config.yaml
head_dim: 32
activation: "geglu"
bias: "qkv"
extras: ["capped logits"]
beta2: 0.98
steps: 8094
dataset: "wikipedia_en"
Each number is 128 + 32 x the weight over its row's rms, rounded and kept within 0 to 255. Layers, rows and columns count from 0. The size above them is the row's rms in percent of the matrix's.

# layer 4 attention query, 160x160, rms 0.173, rows 0-32, columns 0-39
size [194 170 157  96 130 110 102  91 113  95  94  86  91 104 102  76  88  97  94  88  94  93  92  89  93  96  84  84  95 164 102  99  89]
[[171 137 161 142  94 124 112 128 103 125 128 118  94 167 144  67 133 104 142 106 101 127  76 151 157 100 133 116  59  66 135 134 139 181 114 160 177 134 148 166]
 [183 142 132 141  93 114 118 129  96 122 106 143  97 168 153  75 129 105 156 127  84 144  68 146 144 115 116 102  49  97 140 155 123 152 143 161 196 172 130 189]
 [ 71 135 107 135 124  92 143 151 108 128  98 129 115 154 129 148 104 179 191 154 146 101 183 150  66 123 102 126 136 205 142  98 141 133 133  99  90 148 134 104]
 [128 143 104  90 110 111  97 105 145 133 105 120 109 173 165 128 112 161 140  93 142 159 132 134 127  95  62 154 128 196 145 140 162 127 125 149  59 183 137 107]
 [132 131 137 118 136 127 118 146 124 192 127 114 153  74 109 154 122  88  69 148 126 136 129 120 155 160 186 111 123  91 148 115 149 181 173 140 196  46 155 138]
 [ 47 154  98  82 104  99 119 150 132  78  61 154  73 140 148 161  96 154 146 178 130 146 165 163 116 137  57 148 155 219 143 104 135 185 226 158 106  92 177 110]
 [157 125 119 161 140 147 121  91 140 158 117 146 144 104 125 178 129 109 103 151 164 158 106  87 123 162 157  99 153 124 126  94 123 156 105 164 161  88  97  98]
 [121 123 144 115 123 123 120  56 144  92 109 134 131 115 139 200 192 126 165 113 154 180 133 137 113 128 143 181 133 144  73 156  84  85 156 164 148 127  70 142]
 [ 89 128 109  77 121  83 126 122 144 102 129 133  69 131 141  55 166 151 128  68 113 106 148 161 148 170  59 148 112 135 114 138 128 111 117 136 122 183 184 145]
 [169  80  72 141  95 137 150 133 107 144 103 146  65 144 105  91 157 131 105  96 146 145 113  92 185 146 109 144  46  42 150 145 113 109  96 136 109 179 155 119]
 [ 83 139 123 127 158 162 159 168 111 153  75 103 177 141  66 150  87  81 117 194  95 118 133 137 142 137 158 116 177 159 137 167 129  73 156  88 131 142  95 183]
 [160 182 115 142  94 130  95 173 120 133 206  62 163 167 140 106 118 120 102  52 100 142 132 164 127 157 159 123  71  79 167 165 125 170 123 179 133  93 113 106]
 [154 168 112 145 122 146 132 119 122 109 103 153 149 131  91 118 171 175  77  87 103 120  88 135 143 159 138 130  72  88 157 131 129 156 114 140 153 159  35 144]
 [ 99 145 116  95 146 112 142  46 114 109 168 103 109 125 135 127 124 171 150  33 123 169 116  65 100 201 109 167  92 169 114 110 111 137 114 165 111 140 130 132]
 [156  92 119 155 112 130 103 104 134 135 139 168 105  90  87 149 151  54  74 107 133  97 114 139 175  73 159 184 112 101 176 115 123 150 117 144  89 110 187  88]
 [ 94  70 126 152 152 133 171  98 161 139  73 199 154 111 134 185 111 156  98 155 160 131 127 152 111 148 167 144 152 177 133 104 142 130 148 140 124  84  74 175]
 [135 160 143  72  60 105  82 155 124  89 162  84 131  89 170 103 153 158 185 118 157 121 111 154 138 108  99 116  58  78 102 121 148 161 140 114 115 138 156 107]
 [ 92  43 110 140 172 128 101 100 116 122 147 175 172 150 140 117 115  91  88 138 135 133 120 153 182 145 170 130 140 144 137 138 176 112 116  72 130 112 101 136]
 [193 223 122 161 116 125 102 173 102 134 114  92  91 117 127 121 142 145  97  86 102 135 118 101 127 134 103 141  81 112 107 108 122 155 138 186 141 187 154  84]
 [162 213  82 124  85  97 100 154 141 130 116  65 133 156 167 155 144 134 140 106 127 114 124  95  99  77 128 125 105 100 124  96 114 146 138 168 130  98 148  95]
 [118 159  80 166 169  74 128 108  90 132 147 162  97 165 108 129 131  87  66  89  90 138 118 195 119 103 182 131 122 151 124 114 141 118 124 128  93 218  96  93]
 [118  83 137  81 125 178 139 130 156  68 144 152 106 135 111  84 102 132 126 144 144 123 116 108 136 182 168  93 131 146 156 103 153 149 116  69  97  87 126 109]
 [137 139 154 120 113 104 130 128 112 117 152 124 108 140 107  77 128 131 135  80 102 165 145 134 177  80 124 150 108 139 141 122 152 127  86  89  87 203 119  91]
 [138 185 138  82  52 107  97 170 117 116 136  82 124 108 174  88 143 168 174  92 106 127 140 123  80  95  57 108 110  74 127 118 113 156 130 142 119 125 167  97]
 [ 96 102 130 100 126 106 163 116 121 135 131 126 140  73 148 139 150 143 121 114 145 144 160 170 150 137 103  97 131 143 126 136 100  79 115 134 108  49 126 243]
 [ 94 139 111 191 130  88 129  89  79 100 147  62  74 158 152 167 134  71 155  99  82  68 128 178 113 125 161 110  91 127 106 174 188 129 158 123  76 108 138 129]
 [118  92 127 141 165 138 179 115 158  94 101 188 174 134 155 196 114 176  95 131 152 142 144 119 132 165 156 135 175 150 100 101 153 125 121 154 153  62  82 161]
 [165 201 177 169 148 104  84 168  96 164 117  44  78  91  84 114  90  74 126 129  88 136 161 128 142  86 159 188 101 115 166 135 124 154 111 163 113 179 179  56]
 [169 121  86 107 112  85 161 129  74 135 112 139 154 149 126 109  88 185 104 106 142 138  96 147 140  97 162 110 132 166  90 137 123 105 171  46  98 154 105 140]
 [136 105 180  89 164 174 158 153 152 100 156 143 182  84  76 176 145 143  65 132 133 135 133 126 139 179 173 156 158 123 141 141 115 113 111 139 104  68 112 101]
 [189 182 138 184 123  61 128 121  57 214 106 100 109 137 176 133  94 107 124  77  88 108  60 107 111 138 133 152 130 159 163 122 122 131 175 155 115 175 166 102]
 [125 139 121 161 111 128 113 131 163 136 138 155 128 102 147 232 137 129 120 176 183 148 226 154 122  91  93 137 126 147  94  82  97 137  86 168 173 162 119 164]
 [150  94 131 105 157 119 119 109 108 128 111  86 125 105 151 148 157 153 119  98 126 130 100 158 162 169 134 177 127 106  59 131 146 138 130 137 178  48  66 155]]